Part of a small language model's weights: a variant of Adam for these matrices.
Each number is 500 + 40 x the weight over its row's rms, rounded and kept within 0 to 999. Layers, rows and columns count from 0. Numbers have three digits each. The size before them is the row's rms in percent of the matrix's.

# layer 2 attention output, 192x192, rms 0.155, rows 68-96, columns 96-191
102:491476466516496512472378507532492521460474454543486569507559519482562490480535612500485531468538463557441488563503540453515465530489492500445487443482475530498465508473440500527447509468531522514500500487470507546492537523514511570567461609487505516513459470481486530502490425492439545502
099:461483472525460466495513489514444509503598497430511475450563513525490432451473470505503499538528553489511447521501487520482532553446524519529496555587558495463541565465464472544456449458488414419553493467589464540485483535499460395489496500467523554507534485469490464413483522479466567431
100:531485485537473527497502482471518495468499458583543473455474471460540530493567455518475518496505504576519474547484487506559504543500590505458458616421477535472494487508414503480439518458498554486521483482475453514576451486479463477512447475517418543482524497623489439547501400472462448533
099:567446454466389448451523530450503462492511501497448482415431493496457491538456491512465486504604479520505516502520395549512575522513472501463429519489479490489534472519476538419551484480458489485473550427523525510573453536542489484533527517480523448523529495457525586567529463474526511474
100:567487507587481438518530480487500462543553517474511443477513506529530467604453479568512486510504565503508509454420501567478467549472572515520549556438545447559466502436514516533529528570542459467508474547562450519492515519501475477521555506442525457521479488551523495532529460485495451515
101:485459400529521546465499512472537472465475395481466486450475502571492515496511469503500459445466514559571563477440513519432425489467504550437530530600476498464525465499484472474489426542468476494444446462493473500542495629468545572477506477451550574452565535451484474520536498512528454440
102:512473523452501517508501560568460595451558529451536494500509495570476541527525445502433546454546500471560453557463492434470460463617445442514522486495500449530500514588545498573547512523576530448487526480482533535561452567488494509564523498495420484475564465550478521529467507600508466506
101:548536530550537539471521560525501499522529574527574480466488575506444496522570527515543487546507507503574476476532517488533529472459512539489563468476497543460487559494465485516433535463459455489412543492388506549553464589476530512548511537498508525513518403588540485548436556498495471417
100:473504502573557550547471514490517591477467492489537524539445605386509443510472457589431442570496509511541493493504544471510499537526540516509527482543562536497414465582533487448491467497532477577522519457484395517509462524473458501541531481466493434519493471475475450552457470499515545538
100:512533495459465591493576481532459484489495458478471512443514425456549516491515526514486449555395525486534519552407532496441465516477492548497553500516559528484513530533594555449416518551548511428497474507516534449484564592444483449500552537505554457492488490470515516515460532507521543532
098:494475445504483512415492460447513517500462535498468482546478520520467465476506499499499488473423427444470543488513567506494488478517508590465431499563485466534543580488591426456486557501475569386536489494545565507565484453497526488486485532524509486570487478503509497490529452495549467519
100:522460499577500424498475545454449496601559492512530462546465488479530529526419594536495506460475496362458537536524531499586509568523516495502565502514549481473529478481517476520536513504498477497525601465467506502495517449558456477517535490549515504446502489462552453470471492482549462526
100:567568569564555434499466537598487508469542475565510470529488474539516444532531531506554516535461537507517507494472433565562577457512485540451568528572465523594528506516483520472499465489482518398490492521418512502457516494496520533492527531474509457575529548455535497509511460524461506512
102:502523442469514557500520519494488466487477492569540491560460490533503506457480546489454525420488434555495507529517511553458496474482523434540519563471494549475531496534546415556517477516552485508509585538484508499479531571490504495616473508536425519517539507602551506521457465450597526501
100:526513550545470465378506509438556541482506463501490445511514457495565520595483447510473501496527471501514500533534543459483440513465556439482526449531470520492440554532408484502485512574434490474470573521517500539527525512542536469470537503491448477550522522542426499508400520486488469511
103:522540607494498558576443472529489421547484518556570506515554503557464450480525498556562399519447512564467492531578531439464511523563546498534459517522433480487490484519512474447519520474499436514514476474488489529420520471554460498464529535431460423499461448563469453487444500483546438504
100:582434498512546503454574488568518457468457554531508474563534440438560516452513527438396488446556509543590508476541573494543560502491502476480437514494510487549484470488475515522464542469467512535554573499487514492461463522481455524456526491475462455534495485427502496485533509465481521471
099:539488451452543503467483499577426458586500524553468480473524457477496532528548527534515471453491440512510496516441580492494489523499507486563530485567496448420569504501457570432550514502461536522532511496495496528429438421448496466547491533470569419534482449508552472501502486528486552500
100:504480589537493539417485477443567492412491539440523473503480520503489453482547443498549497488447509574551496492554496520544512465566483497537509499491517531470472505413529520480539498447569563483556544487507472550451478471492560439591445493538398546457494469421561517505489494496464561440
101:484491424546506528515472465479521486557564494491598477521437519464436465475517468522466494392536533455490479475531532536487458466462494509448504466467493490533482449491515468574455482494526541454550505508524465557532444460525584492535489430518488491519487437473519512584445537442483454480
100:518505547464473605483493474471532487516496441520525570474488543495479568493528492547445502497531447480499498461553439502468472443445445556456527515492560504521514519471477451478488469470463469521577471544498545568548517573473499444463510504535433496437488453504537470567442542548484481488
101:503455570425459533462420510450469504507574560502501489463454544547534503554516477499453438548515493533486501522519583511412493513464501532496516480491529472461538465510474526517517520443473446467438559508540568520504462546474519511456489550486520493498525440525489524530503441519523492485
101:518529460504508517479498549444520463426471530489466567510551569542455523467498489492518499502577457471551471495502485512511482569476511487554489495519475576507478456502488482457509550534556486502506488444505411493504519450484454508537566530476520501503589480500470496401519481487555529448
100:454482474541534490445542521483487468458456482477499420512467507530550527482522509536509477473507588511431530468542488533491520545433502417495483484492506450541558464544508479513542487465520471531483438475438490546486435524477411461564536475508596465444515538471470530479510603565459485518
101:525484565578506515531470472471545526479556463461502507505426520428545582565579500454484461557526540509493454429530536529560463502529459526478495518589494466495525473473505527435492462463477524525478504559518504515549497558449439458558537484494534452409497555532487556472484471470567505422
102:511482504555485448577450484404461531516399471518555581537547520518439577492496456506529587398517490454481485543521449484491563506496524530577469511491533455552484456467508530467501490568577533488502515542467483538473551508524527446431505467493523482540506460518433511501453518518424530460
100:525567537478524495483520458500511527495579471470523476472485494520512448558507562523466531507476483523493462504544569453482482448496554468474484487501477561533484512445441551518590466518469503477447445488465481451501545459514534557496519471517489577521483505452547559540557525468540446470
100:519490549495504458502542454461483476492502597533457484532492507515519560470498506561519482487478414437541473445469505483561533438503526593481510564512487494487464490504512502497520521467525519521464428494491545541434549493518515524433528491437576498532452537482481465509497442505529438464
099:515566410559584486568467484517536488472490544564515502523527472461429506502541550469560522469546566470578517496445498458504463473536486538518524533538496539523513475545471410507524513521479526545455485523450605421510538446490514492473456552489502530511494480506460560505434464483488559440